{
  "n_layer": 17,
  "d_model": 192,
  "vocab_size": 1792,
  "norm": "layernorm",
  "norm_eps": 1e-05,
  "attn_scale": 0.125,
  "init_std_up": 0.059,
  "lr": 0.0107,
  "weight_decay": 0.027,
  "grad_clip": 1.0,
  "final_lr_fraction": 0.05,
  "doc_mask": false,
  "train_tokens": 320200000,
  "steps": 4901,
  "dataset": "wikipedia_en"
}
Each number is 128 + 24 x the weight over its row's rms, rounded and kept within 0 to 255. Layers, rows and columns count from 0. The size above them is the row's rms in percent of the matrix's.

# layer 11 attention query, 192x192, rms 0.173, rows 0-63, columns 96-143
size [ 95  99  97  90  97  88  98  82  93  93  91  90  90 100  96  92  92  98  88  94  97  95  90  87  89  97  96  90  93 100  94  92  94  94  89  98  95  91  94  98  95  92  97  96  94  88 100  93 102  93  92 102  88  95  93  93 100  93  91  92  89 103  98 100]
[[113 121 111 120 163 121 125 113 137 125 104 153 110 157 153 121 104 137 113 158 158 147 134 138 166 107 125 138 119 114 139 102  99 128 130 148 103 103 147 117  98  95 100 141 164 115 132 128]
 [120 109 145 126 125 147 148 106 102 151 128 105  90 141 145 163 111 126 147 120 134  80 123 116 141 101 134 123 140 128 125 143 185 139 130 129 116 137 105  92 111 160 125 125 129 173 148 158]
 [ 82 129 169 150 144 155 145 124 112 140 116 127 130  92 143 139 139 130 133 162 130 151 148 152 144 162 144 103 118  99 173 129 130 158 101 151 156 156 116  85 142 116 114 147 132 148 136  96]
 [147 112 169 104 120 150 168  72 142 104 158  69  99  94  78 128 153 116 141  89 129 115 132 160 132 112 127  73 158 114  99 149 145  98 135 149 107 163 150 116 165 106 149 113 152 116 100 132]
 [ 77 160 143 127  66 126 136 117 116 156 136 132 116  91 148  91 152 133 146 120 111 109 114 133  96 124 146 126 104 142 145 117 159 133 125  97 103  86 121 162 145 134 106 123 114 128 144 112]
 [ 77 126 142 140 138 143 143 147 131 109 128 115 136 164 155 128 150 159 115 136 130  96 126  97 140  98 153 107 123 183  83 116 147 124 115  94 136 111  82 136 144 101 130 132  97 105 132 104]
 [ 99 100 126 132  99 144 107 110  87 162  97 180 131  65 131  89 150 131 125 103 130 133  92  94 138 126 111 105 143 128 142 122 124 157 134 144 158 139 117 162 149 106 167 158 138 143 146 112]
 [138 116 133 156 146 112 158 141 136 120 167 146 107  91 126 132 138 133 129 113  82 155  81 127 112 114 129  93 134 133  69 120  90 122 107 137 106 129 139 114 142  87  98  97 136 136 123 153]
 [161 119 115 116 165 142 164 139 109 123 114 122  81 130 107 127 150 142 109 117 133  69 155 140 102 147 162 162 149 103  84 157 127 126 160 116 135 121 162 177 148 144 104 124 163 127 133 115]
 [112 103 125 129 127 101 140 152 131 128 162 196 118 162  98 146 113  96 129  95 132 134 139 149 127 115 132 102 128 144 133 175 178 129 133 116 108 109 140 112 102 142 110 149 141 117 164 104]
 [138 129 115  96 146 110 122 141 130  95 137 136 160 181 143 108 110  91 140 104 133  89 185 156 145 141 119 152  97 180 107 134  98 151 186 114 141 159 112 138 132 131 133 142 148 134  96 131]
 [112 112 115 103 132 116 155 116  80 110 158 185 132  99 146 168 128 112 164 137 135 163 157 164 104 131 126 117 119 125 141 104 144 151 125 101  98 163  95 133 136 114  95 128  98 101  79 118]
 [148 133 112  97 162 138 136 140 136  97  96 136 106 133 128 135 145 147 103 125 125 131 110 109 156  77 136 139 129 118 121  78 105 137 171 116 138 153 108 143 132 133 134 142 113 125 116 171]
 [164 140 100 153  95 132 103 162 118 135 123 175 120 155 124 126 171 136 143 163 124  97 111 167 122 124 130 100 127 152 119 170 121 124  90 155  88 117 111 124 159 132 147 112 134 189 121 141]
 [133 123 137 149 137  73 135 174 132  99 119 162 167 134 129 161 135 104 138 169 131  96 118 169 122 126 114 123 159 131 119 144 168 129 109 163 100 154 144 127 130 110 158 111 134 111  73 138]
 [133 137 116 130 134 122 135 111 138 149 141 114 124 139 141 134 130 123 151 120 165 131  75 140 164 119 105 126 136 138 149 129  28 129 108 100 117 110 133 176 146 132  97 140 102 171 121 137]
 [138  89 144 125 120 141 143 122 115 118  93 174 148 183 119 130 161 162 150  95  86 134  98 127 143 120 121 139 135  90 121 128 136 131 146 133 123 124  75 107 100 111 164 151  38 113 120 106]
 [ 93 145 125 105 113 119 117 115 130 146 160 172 112 139 127 137 105 129 104 149 129 163 155 150 105  86  78 114 132 128 115 157 124 110 147 133 127  91 108 123 112  94  89 146 138 109 104 139]
 [144 130 136 137  95 104 120  84 129 151 135 125 123 132 166 121 136 133 114  93 126 136 138 140 165  76 162 143 140 132 117 120 137 125  93 103 140 141 140 174 119  95 122 126 120 172 111 163]
 [114 119 135 149 155 110 112 131 136 113  72 126 180 171 116 162 127 135  79 125 146 119 160 136 121  71 137 136 150 115 108  73 110 108 119 123 165 108 108 127 130 114 153 129 141 123 106  83]
 [127 110 117 146 112  91 131 112 117  87 156 108 102 146  89 138 116 135 139 103 136 135 153  91 151 143 144 136 148 165 154  96 124 109 147 154 149 104 165 106 128 126  99 195 155 134 152 125]
 [133 131 141 176 141 168 102 123 123 118 141 154 155 116 110 126 183  92 137 108 146 137 103 163 140 174  90  87 109 144 109 149 122  98 165  93 137  84 130 124 106 146 143 135 129 113 116 128]
 [120 109 109 117 119 150 136 127 106 160 125  77 117  80 110 102 146 126 129 158 106 103 153 145 123 143 107 100 166 130 167 125 118 127 126 111 152 115 129 120  81 102 133 122 103  60 117 101]
 [132 124 140 142 146 128 119 124 113 151 121 125  80 167 140 161 117 150 140  56 109 130 138  87 152 146 107 133 135 113  97 156 145 121 108 133 122 124 141 103 137 121 124 140 105 158 131 114]
 [118 122  97 149 145 155 125 134  98 118 119 118 166  98 108 151 153 190 137 119 121 162 147 108 151  97 142 119 142 105 110  80 117 140 125  68 114 147  90 117  93 128 117 114 104 157 116 160]
 [114 117  88 136 138 125 148 156 130 131 127 175 129 133  97 122 125 138 133 138 122 158 134 118 142 149 150 122 152 131  70 167 119  99 127 158 119 132  94 127 124 124 167 122 111 142 102 128]
 [145  80 128 100  99 165 134 151 132  74 133 113 153 138 137 132 164 123 129 129 120 129 128 120 131  86 136 107  97 152 107 133 143 102 143 106 124 129  77 160 134  97 135  77 129 163 171 152]
 [153 143 134 140 120 117  98 123 154 122 163 164 120 132 119 121 124 107 110 176 130  90 138 134 166 141 142 133 127 180  95  95 100 137  73 137 138 132 115 126 137 133 159 102 176  93 105 147]
 [134  98  98 130 142 107 160  83 137 128 100 125 165 173 159 118 154 159 177 175 116 112 159 110 106 148 136 123  57 135 136 135 161 110 205 119 117 117 123 124 129 114 132  99 115 110 125 155]
 [150 153 168 120 157 145 133  64 129 139 125 145 140 122  76 136 101 146 138 129 123 104 207 142 121 165 143 130 159  90 115 133 132 106  89  89 134 113 152 127 126 121 132 112 151 147 142 128]
 [146 155 155 146  96 100 138 156 150 101 112 114 142  91 106 173 112 122  81 141 175 147 157  97 151 148 102 163 157 165 116  86 113 141 122 120 128 175 131 148 117 120 111 133 107 146 112 129]
 [158 147 136 130 165 140 154 107 130 132 109 136 119 130 173 166  92 119 120 159  92 109  55 143 147 131 156 120 132 132 140 179 157  97 143 157 141  96 137 101 110 165 140 136 149  85 135 153]
 [163 134 103 129  96 117 146 117  87 157 110 142  90 115  88 103 141  74 100 172 175  88 121 133 143 112 161 187 121  88  80 127 144 119 128 148 115 142 135  81 132 156 122 123 152  69  98 103]
 [151 141 141 124 179 169 112 124 103 144 152 119  92 143 108 121 159 119 126 132 139 101 148 135 145  82  92 126 134  89 141 112 199 107 153 151 151 156 160 111 141 132 140 140  91 142 123 141]
 [140 135 124 139 124 152 142  79 135 132 112 129 132  88 154 156 128  92 100 128  98 104 124 108 176 132 142 122 125 146 126 109  80 104  85 112 149 151  80 113 132 101 114 135 120 117 145 150]
 [142 119 103 133  86 129 129  85 140 106 104 142 122 140 107 120  94 152  91  83 113 157 142 110 132 124 170 140 156 116 138  88  99 136 131 122 112 156 155 110 165 148 150 118 149 135 100 145]
 [145 189 135 128 111 132 138 131 100 136 126 167  83 146 166 159 147 177 170 134 155 132 128 162 101 107 157 134 115 166 147 173 151 138 108 131 145 120 156  81 156 122  96 122 187 137 140 121]
 [123 128 119 135 119 141 141 113 122 153 108 120 131 162 111 118 100 155  99 118 141  75 101 144 141 122 138 105 123 149 186 145 126 118  97  98 136 186 125 135  33 129 114 137  72 139 147 155]
 [148 140 154 165 137 133 150 104 112 108 154 136 166 158 101  75 105 121 106  95 129 114 170  93 159 133  93 143 152  91 175 156 112  95 141 106 105 149 121 126 118 105 131 121  95 145 122 118]
 [156 129 126 147 146 125 140  86 158 132 132 158 107  76 144 142 107 127 118  78 149 125 114 127 106 135 120 140 150 146 119 136  87 123 164 149 145 159 116 168 114 154  87 145 100  89 177 127]
 [111 115 113 118 120 149 147 161  98 151 131  96  85 139 143 105  86 139 144 137 148 121 137 120 129 113  90 101  80 136 125 183 117 132 157 131 127 118 100 122  90 142 127 151 141 145 183 120]
 [138 114 134  75 151 143 128 119 123 129  98 122 147 136 107 151 146 163 114 148 124 165 110 188 106 131  95 174  92 166 177 149 146 128 146 152  89 122 119 118 151 143 144 138 169 110 133 106]
 [132 122 132 143 150 174 122 116 147 112 136 145 123  87 127 113 133 119 124 143 155 115 125 146 149  93 113  91 139 109  89  65 115 146 120 130 118  82 132 152 113 106 151 142 165 117 116  45]
 [150 120 146 116 141 112 143 159 115 120 128 107 129 154 192 151 111 121 136  72 115  86 158 137 115 112 123 119 131  62 145 147  71 122 140 119 112 141 120 120 134 128 144  95  98  95 193 108]
 [ 91 103 105 133 112 125  94  85 128 139 175  90 175 160 104 132 139 158 115 143 130 126 143  89 139 151 123 118 110  82 116 161 122 135 154 140 109 124 125  92 106 108 108  84 168 122  97 138]
 [156 135 110 108 158 101 164 123 169 111 145 146 189  97 151 110  99 144 116 151 139 141 131 134 100 121 109 109 129 118 124 145 158 116  86 121 133 101 107  81 128 135 138 101 146 156  80 138]
 [170 148 134 119 100  81 106 101 138 128 130 139 136 146  87 151 132 120 137 200 121 132 151 132 101 121 149 120 127 148 156 179 144 129  94 117 145 176 164 129 168 182  89 129 127 116 122 117]
 [111 140 143 137 147 142  99 126 138 151 126 118 151  82 144 107  87 136 119 107 124 114 155 134 130 128 165 130 134 114 129 148 126 114 149 132 101 115 135 181 175 141  93 148 124  86 105 107]
 [166 125 133 103 116 118  81 128 121 133 140 116 116 157 154 121 133 152 134 111 198  88 112 149 147 115 185 145 140 135  95 124 111 132 159 123 115 139  97 124  77 119 136 104 142 120 138  96]
 [122 114 108 117 162 154  84 119 105 122 153 108  92 109 177 207  98 131 150 112 113 160 106 145 128 125 121 160 111 138 144 120 119 108 150 102 115 113 131 126 148 135 105 127 153  89 143 154]
 [ 91 138  90 131 111  63 145 116 167 120 106 116 132 161 131 113 116 116 141  91 131 117 102 167 142  95 125 131 117 129 155 126 150 125 127 137 104 168 127 173 140 128 136 126 135  93 138 113]
 [111  98 142 165 113 119 107 190 109 148 130 155 170 140 172  98 131 140 100 131 136  97 153 121 130 126 114 151 134  98 156  54 118 147 139 155  93 133 105  97 139 145  98 144 148 123 154 109]
 [163 133 119 131 154 117 165 135 114 142 125 120 171 129  58 154  84 109 118 153 138 122  89 130 119  99 135 166  92  88 130 133 154 113 161 153 113 131 106 106 109 121 104 140 136 134 147 143]
 [115 117 130 161 131 112 136 112 130 175 124 138 133 148  99 171  98 121 110 180 118  76 113 124 100 118 139 153 155 106  80 101 134 122 124  79 128 114 135 173 146 149 154 120 116 127 133 109]
 [147 139 130 150 120 117 102 124 107  91  91 125 125 134 132 116 104 100 116 150 119 104 105 144 123 146 129 121 178 127 116 147 167 135 128 134 155 216  97 117 130 108 132 118 191 140 118 153]
 [134 142 138 119 159 119 136 174 144 182 144 146  74 162 132 124 165 110 130 123 102 140 156 103 125 104 127 124  89 136 140 106 135 128 144  87 100 174 113 150 120 162 110 170 134 119 129 145]
 [145 160 120 155 105  96 126 109 139 114 127 108 103 114 129 100 164 124 156 132 110 115 172 133 110  96  53 151 142 148 121 145 124 131 137 127  90  81 142 148 112 140 180 102 152 122 126 138]
 [155 151 119 117  90 124 156 131 105  97 167 149 145  98 117 118  96 118  62 128 116 171 102 130 140 105 105 129 114  92 139  80 155 142  98 140 125 147 113 119 164 140 159 105 137  42 153 129]
 [166 124 123 153 116 109 155 138 130 155 110 124 141 132 163 140 167 123  90 114 130 136 125 136 111 133 130  80 124 147 118 124 123 159 151 124 103 101 129 144 128  86 154 126 128  92 148 157]
 [122 145 147 112 120 137 130 102 172 148 118  98 120 135 133 110 124 125 152 104 121 100 119 108 122 157 152  96 141 120 146  78 125 133 101 124 151 169 107 140 132 126 170 117 134 107 135 109]
 [133 125  97 144 130 172 118 142 129 138 132 141 132 101 148 139 137 120  71 132 139 126 101 145 160 116  92  99 141 137 105 134 170 143 154 164 102 130 137  82 125  99  97 130 126 123 118 120]
 [127 116 139  90  87 138 151 122 115 116 122 119 101 118 105 139 133 124  98 104 134 164 100 149 125 177 132 126 114 125 136 141 119 151  95 180 134  97 162 136 124 126 120 201  83 155 119 119]
 [128  90 111 126 168 181 147 108 119 155 140 139 113 116 153  84 157 112 126 118  94 124 123 129 134 116 168 134 145 105 129  99  98 130 140 167  94 137 127 164 121 129  87 117 141 143 127 111]
 [148  91 124 138 150 152 134 143 153 109 114 165 123 142 125  97 107  98 115 120 151 150 117 115 112 124 147 133 136 108 157 111 119 114  84 126 127  68 127 136 138 114 101 183 137 139  86  90]]
# layer 11 attention key, 192x192, rms 0.174, rows 0-63, columns 96-143
size [101  84  89  92  97  94  89  87  96  88  88  88  92  91  94  90  88  91  87  86  93  93  83  92  92  89  96  89  85  96  88  91  93  92  88  97  90  92  99  92  91  98  93  92  91  87  93  87  89  90  93  92  93  94  90  89  89  95  89  90  89  97  92  93]
[[124  37 133 111 136 153 123 111 144 160 138 141 123 113 138 137 120 131 147 161 169 133  90 128 150 138 143 148 116 123 104 140 108 129 122 178 133  90 107 144 116 112 148 108 112 101 104 113]
 [ 83 121 151  98 147  93 116 118 116 143 174 113 119  78 179 136 112 132 113 152 184 113 150 127  99 121 119 149 135 130 146 167 159 154 136 158 129  98 132 131 115 129 108 146  99 107 110 151]
 [108 119 156  83 146 116 115 126 137 142 111 148 143  90 131 147 166 142 118 133 102 114 148 116  73 128 112 118 106 109 127 160 154 137 108 144 162 124 119 123 127 140 117 110 103 125 129 123]
 [125  92 155 136 115  92 124  90 146 135 118  80 144 122 132 147  41 144 123  86 102 147 138 135 179 141 107  92 126 101 133  98 157 153 123 122  94 139 169 125 142 119  95 127 131 137 139 129]
 [119 118 102 130  84 126 100 159 126 138 142 119 132 112 140 112 124 125 129 147 129 195 174 105 102 149 105  89 103 133 129 135 112 206 111 108  73 102 131 119 138 173 111 134 172 195  81 137]
 [195 116 152 112 145 129  83  90 140 137 123 133 157 189  96  91 105 114 155 127  84 138 112 123  46 123 122 137 111 128 127  76  99 128 112 147  91 130 143 150 129 105 141 113 152 117  98 100]
 [137 138 132 153 120 162 147  97  81 111 125 159 166 150 105 146  83 145 145 153 125 106 137  91  72 162 118 107  98 129 109 160 118 170 136 147 144 160 133 129 189 130 113 116 143 120 138 113]
 [121 141 139 164 132 135 129 143 128 126 121 123 154 128 171 145 134 102 115  92 150 173 155 165  92 154 148 125  99 104  94 154 106 159 129 104 151 145 111 102 153 168 119  92 113 187  99 121]
 [155 147 125  97 123 160 154 129 114 137  83 121 129  87 140  97 118 117 111  64 130 107 119 115 135 147  96 157 124 162 138 181 166 133 167 103 146  94 113 151 125 134  94  96  89 136 134  58]
 [153 133 124 147 151 151  97 126 127 154 126 153 138 147 129 117 132 121 148 124 103 120 118 120 149 154  98  91 126 117 112 155 184 150 152 131 113 174 118 165 128 124 137 114 141 168 142 137]
 [122 134 157  84 116  99 166 165 131 151 143 157 101  96 151 131  88 163 116  84  95 157 117 131 136 134 164 185 113 116 143 122  90 172 102 134 149 126 143 149 146 131 145 128 131 137  98 164]
 [ 92 167 131 107 123 122 121 133 147 104 104 188 167 168 146 176  80 150 150 114 150 119 142 115 128 147 176 125 143 169 141 123 153  88 129 129 131 104 135 126 117 104 110 116 161 176 115 171]
 [131 185 135 119 173 175 149 132 151 144 104 131 149 118  98 146 117  95  97 136 116 123 127 112 130 142 102 119 137 148 143 109 136 155 126  97 136 154 139 137 160 137 147 199 128 151 145 122]
 [ 85 144 131 152  93 114 118 139 119  97 131 145 147 135 168 139 143 144 135 101 104 159 116 105  84 123  97 176 137 145 140  92 149 140 126 131 139 126  82 132 153 124 120 150 114 137  83 138]
 [108 118 130 155 133  93 139 179  94 163 125 145 168 146 127 102 121 162 107 145  95 122 129 165 163 132 105 134 153 146 103 114 146 130 117 120 132 122 145 124 111 134 125 167 119 135 144 122]
 [112 108 162  99 109 114 112 158 116 124 128 127 118 148 124 150 134 124 123 108 127 164  69 144 194 148 144 146 119 136 129 146 101 139 162 108 106 123 106 152 145 130 144 113 147 124 133 157]
 [132  46 123 185 130  81 118 115 104 126 168 136 171 106 115 115  84 141 140  90 127 173 108 121 110 140 109  92  89 158  89 129 144 137 142  87 157 145 112 116 123 115 144 127 135 153 129 150]
 [135 161 130  71 110 111 111 115 135 121 150 120 159 174 103 124  92 112 123 120 161 151 153  98 166 145 121 130 122  96 122 122 113  82 127 126 164 145  74 139 122 153 124 144 123 129 173 103]
 [111 126 141 137 131 120 146 168 119 177 152 132 163 142 123 130 127 120 123  85 137 124 141 117 104 113 158 146  97 129 148 146  84 131  88 160 140 142 141 160  78 110 129 132 152 116 121 132]
 [154 124 158 155 156 129 181 151 138 134 112 153 106 116  98 119 104 111 179 105 134 140 129 145 149 116 146 133 118 106 165 120 136  95 146  92 178 125 109 123 134 105 168 148 144 157 122 137]
 [137 120 136 119 131 156  94 118 150  77 112 141 132 116 138 139 140 116 134 141 129 136 208 112 158 164 129  93 146 117 146  83 143 155 131 181 136 105 131 111 151 145 158 128  96 109 150 176]
 [157 138 132 139 120 187 144 115 101 145 133 139 110 135 137  91 141 106 152 112 140 114 100 112 145 129 121 112 148 127 125  71 141  93 109 118  99 110 152 121 142 155 140 100 125 159  87 121]
 [112 122 120 125 120 147 137 177 137 175 152 137  87 119 113 121 132 173 111 122 100 137 112 121 120 164  88 103 135 147 130 142  99 134 141  97 156 127 144 131 143 125 144  63 120 114 143 137]
 [125 124 140  82 107 142 145 115 110 153 152 131 114  81 123  86 163 113  99 159  84 162 128 142 172 127 163 151 109 111 138 189 115 114  87 125 151 127 157 107 158 113  68 134 159 121 165 138]
 [145 144 144 151 128 153 149 106 125 146 115 106 131 119 127 132 116 147  98 147 126 114 103 158 146 136 149 118  97 168 165 119 147 176  90 150 107 110 138 161 120 129 125 137  71 172 124 186]
 [154 102 109 123 144 138 130 167 108 140  72 143 154 142  91 152 118 163 131 159 160 184 139  96 150 110 164 176 121 127 123 102  92 155 123 155 134  98 110 123 123 129 150 146  92 115 117 126]
 [163 124 145 131  65  98 103 135 144 131 145 136 135 114  82 155 152 130 138 160 127 125 122  98 113 126 139 137  83  95 116 100 139 148 171 141  90  97 127 173  92 116 166 128 123 123 123 126]
 [102 171 152 117 118 107 113 122 155 125  91 148  91 116 124 154  91  95  74 159 166 147  96 111 101 111 125 136 123 158 112 142 168 170 125 125 156 104 149 113 142 157 117 126 117 101 136 128]
 [160  73 132 130 163  89 146 104  95 144 137 126 135 152 116 117 157 144 161 160 102 156 115 138 110 133 100 118 139 131 127 124 146 126 115 110 107 127 109 153 117 110 125 110 142 124 120 119]
 [118 133 109  95 115 125 114  99  68 149  78 180 135 104 133 130 133 134 116 152 155 134 176 152 225 127 105 122 132 139 140 149 107 104 138 117 112 120 149 115 127  85 153  91  82 148  93 141]
 [111 149 171 123 143 112 167 118 106  85 136 113 138 110 125 121 122 113 113 154 132 122 129 106 169  89 125 129  85 129 135 183 128 171  75 147 158 102 168 140 137  84 156 148 108 171 114 113]
 [119  98 155 139 161 115 136 160 137 157  96 135 112 157 121 135 103 135 135 162 168 127 128 134 147 109 109 116 122  88 171 116 104 124 151 175 113 171 114 118 125 160 123 170  93 110 107 119]
 [135 142 130 133 120  90 172 146 110  71  92  99  91 140 139  85 139 149 134 138 122 113 121 106 161 134 141 107 129 133 112 112 114 137 123  88 125 125 150  88 114 131  97 112 128 117 113  95]
 [104 161  96 119 148 158  97 116 127 127 111 129 157 137 118 129 142 137 108 125 144 104 140 133 125 117  69 163 120  95 128 122  89 117 121 117 117 124 124 110 137 140 117 132  96 145 146 153]
 [147 102 137 160 169 164 142 146 129 137 124 125 215 144 129 122 134 114 115 126 139 137 100 131 174 151 146 133  82 183 151 157 139 158 156 111  70 138 142  50 108 121 130  82 134 130 125 157]
 [104 165 138 125 114 131 135  96 143 127  97 111 106 103  77 123 106  98 144 161 165 124 120 118  67 124 155  75 107  98 119 110 106 109 140 150 121 152 110 158 108 104 146 151 174 146 117 152]
 [149 169 104 129 115 114 160 152  88 133  92 145 109 124 146 154 109 147 112 144  73 108 143 138 164 133 139 133  98 135 123 178  90 132 147 103  84 109 142 166 124 127  63 167 125 124 122 121]
 [168 162 162 141 122 144 130 158 120 142 150 143  82 158 140 134 113 120 124 132 138 128 149 137 152 145 122 153 117 132 111  92 106  90 109 108 109 152 115 103  86 145 138 143 105  97 124 152]
 [ 99 116 150 133 143 113 119 138 117 123 148  87  99 127 150 110 102 122 126 118 136  92 105 115 218 125 115 142 124  80 154 191 109 104 148 110 118 103 100  66 118 118 148 111 166 107 135 172]
 [144 162 122 117 110 146 155 128 147 176 156 116 122 117 119 166 140 117 104  82 111 106 165 109 142 145 141 116  85 131 170 120 175  95 145 128 122 175 138  85 136 165 111 125  83 106 126 130]
 [169 168 106 127 136 105 121 140 152 146 142 142 108 117 126 118  85 129 140 129 112  98 139 135  99 128 133 138 156 122 136 144 183  97 127 128 139 132 128 114 107 157 141 130 150  81 142 122]
 [126 125 120 145 189 134 115 133 152  89  97 136 130 142  98 136 117 131 146 181 122 151 130 183  94 125 142 166 153 114 120 134  83 145 130 139 104 194 132 162 141 157 154 155 111 109 118 103]
 [ 87  69 125 124 130 113 129 139 117 179 139  91  84 156 134 154 154 108 115  84 163 105 132 193 124 176 107  81 124 151 139 121 140 131 160  81 117 111 157 147 121 128 134 134 128 130 115 118]
 [155 123 144 119  80 145 161 114 122 127 164 127 117 112 154 106  90 162 149 121 124  97 156 111 111 119 118 103  90  95 162 108 102 166 105 127 121 116 159 134 105  75 138 121 131 116 168 148]
 [148 118 123 118 101 132 103 111 141 139 140 137 142 135 153 154 103 145  50 131 144 168 129 157 152 136 115 116 147 130 166 141  87  90 146 103 156  98  92 130 121 120 133 151  89 111  99 124]
 [ 66 162 100 110 161 138 110 135 126 173 143 122 125 152  95 124 110  97 109 125 118  79 137 124 135 143 113 143 113 103  88  92 107 129  98 116 176 141 107  99 116 122 150 142 154 154 102  88]
 [ 65 149 144  84 141 110 120  83 118 102 100 114 136 152 149 104 162  99 134 165 174 161 182 122 172 148 137 104 126 171  84 171 152 110 147 143 138 133 139 106  88 162 115  96  97 143 124 121]
 [136 160 140 113 157 103 138 149 134 103 109  93 164  67 153 133 155 128 106 109 126 178 136 117 193 129 127 118 152 132 105  98 129 143 131 165  88 112 124 162 164 114 127 134 149 108 111  89]
 [ 99  90 132 132 147 155  83 115 119 132 144 126 119 125 138 121 121 130 127 135 132 145 109 149 137 128 150  97 161  71 165 170 140 165 140  88 161 130 118 172 129 118 138 134 130 120 157 122]
 [129 108 148 169 110 156  99  99 145 131 149 150 143 135 106 147 102  59 153 102  57 155 125 163  69 113 144 103 178 110 147 119 101 134 122 124  98 115 148 118 138 128 120 130 159 143 137 155]
 [116 146 104 158 115 150 164 110 120 138 105 117 114 145 100 142 185 137 124 117 108 164 147 163 154  96 103 120 112 106 116 162 130 141 144 149 105 142 126 206  84 168 131 155 156 124 129 105]
 [161 131  96 160 118  69 116 160 114 129 186 118 129 166 126 128 148 128  98 141 143 134 103 115  77  94  75 134 153 120 126 147 158 130 123 110 123 150 134 108 112 172 154  76 156 125  95 159]
 [135 155 136 141 131 136 170 128 141 129 166 132 136 149 109 107 156 115 149 102 150  82 126  85  93 108 148 134 129 100 140 132 141 105 112 133 142  88  93 116 129 129 162 114 111 131 116 106]
 [107 159 107 131 119 110 113 170  59 118 108 107 116 108 114 170 136 120 125 146 175 136 146 173 100 109 136 127 109 127 150 105 132 129 166 121  90  67 141 108 174 123 140 127 153  96  88  90]
 [122 128 106 119 101  78 129 144 148 118 107 136 133 138  97 101 142 135 128 117 100 125  81 166 155 154  81 123 123 121 117 144 150 113 123 107 133 141 172 118  92 102  89 143 133 146 119 136]
 [151 127 147 162 143 147 123 129 116 114 158 150  98 162 108 125 161 125 152 118 102 151 144  93 142 168 113 143 138  88 142 127 134 139 109  75 156 134 132 182 118 191 106 154 113 106 170 114]
 [ 94 149 119 141 169 165 116 132 118 110  97 152 126 116 103 114 158 134 135 194 147 110 105 165 176 116 138 105 135 137 159 139 136  65 113 150 119 128 103 147 112 139 156 134 112 125 174 126]
 [176  98 140 117 163 163 106 165  87 145 137  93  92 120 131 120  86  67 118 127 181 132  79 143 164 129 117 118 104 124 114 104 114 178  97 127  96 131 151 152  96 110 119 100 130 108 122 120]
 [132 165 111 130 110 120 163 139 106  88 102  90 114  99 163 110 105 150 107 129 139 121  94 149 141 156 130 144  97 119  96 116 109  95 117 135 126 127 179 143 135 140 163 108 117 121 138 116]
 [138 120 133 155 148 111 158  84 171  90  92 167 128 125 128  96 114 115  67 127 146 121 122 175 128 134 134  93 110 146 124 114  92  95  76 138 125 160 112 145 142 144 125 140 123  92 138 144]
 [115 107 154 133 118 126 134 164 154 159 150 111 124 112 110 127 117 119 124 128 181 104 149 106  99 143 128  89 139 101  94  80 116 149 119 167 111 125 142 105  94 156 139  88 140 151 149 159]
 [ 97 101 126 131 134 126 153  73  76 107  88  96 132 109 126 115 153 141 109 134 101 121 170 148  10 100  82 165 131 114 151 109 111 166 157 155 118 136 118 126 137 121 164 144 116 114  96 137]
 [138 112 146 146 140 190 133  71 100 112 160 135  88 161 145 129 120 111 126 117 124  88  88 144 109  87 147 138 130 134 108 120 140 111 128 137 132 130 137 151 157 154 138 111 137 131 144 130]
 [150 134 128 127 133 148 184 126 127 143 118 115 137 108 137 150 112  89 106  80 154  89 147 131  30 143 145 140 163 129 142 155 159 171 148 108 119 122 129 125 122  84 137 128 115 137 101  96]]
# layer 11 attention value, 192x192, rms 0.19, rows 0-4, columns 96-143
size [ 96 100  98  92  96]
[[123  98 143 162 142 120 151  93 141  97 140 184 139  88 142 116 130 131 153 133 139 114 147 156 140 110 113 146 147  99 120 107 151 128  98 182 129 150 156  88 108 161 164 127 102  91  76 127]
 [102 126 119 167 143 121 106 170 125 110 138 124 100 125  92 122 164 123 130 147 116 110 163 138 152 114  83  52  94  99 107 119 137 127 109 117 109 129 103 137  96 144 156 124 126 144 125 125]
 [133 130 140 139 124 125 103  97 167 110 116  72 130 113 135 144 109 169 125 108 142 122 151 130 140 125 114 176 169 104  98 140 171 122 138 114 145 131 168 108 113 132 117 133 128 117 150 113]
 [127 140 121 158 176 124 106 116 147 119 133 107 156 152 116 100 145 187 118 144 153 144 128 133 140 142 117 122 153  95 129 161 175 114 122 130 149  98 112  97 133 133 122 141 110  73  97 119]
 [112 145 135 112 171 139  89 113  82 135  93 128 149 106 129 107 129 133  87 114 136 102 166 168 114 116 115  76 134 127 146  91 139 146 123 153 151 124 158 148  95 134 142 100 111 108 169 129]]
# layer 11 attention output (transposed), 192x192, rms 0.177, rows 0-4, columns 96-143
size [ 95 101  95  95  96]
[[151 158 100 120 101 115 149  90 119 124 111 172 108 185 125 135 139  96 145  97 149 113 111 110 129 113 120 139 139  94 160 156 131  81 105 144 108 150  96 131  91 181 172 125 128 127 137 162]
 [115  95  55 138  98 159 144 101 126  90 144 111 113 153 158 123 118 131 112 128 115 138 132 123 102 103 152 156 125 125 130 108  79 130 159 160 101  89 111 153 132 105 160 128 127 134 101 130]
 [104 126 137  86 121 142 150 131  61 135 206 137 132 151 143 114 139  84 138  68 144 126 115 119 130  75 166  99 162  92 135  93 138 145 142 108  98 165  89 140 136 130 129 143 115 152 143 121]
 [167 115 138 122 120  90 167 131 181 113 138  93 157 137 163 138 140 116 152 111  85 158 124 137 158  99  92 168 156 148 124 150 141 159 141 118 139 119 152  65 102 118 126 118 124 116 111 110]
 [133 180 144 142 126  75  92 130 148  92 138 101 129 123 166 156 151 143 131 120 136 138 147 144 208  98 178 118 120 148 105 137 119  95 131 118 113 144 135 122 141 122 143  79 138 146  99 116]]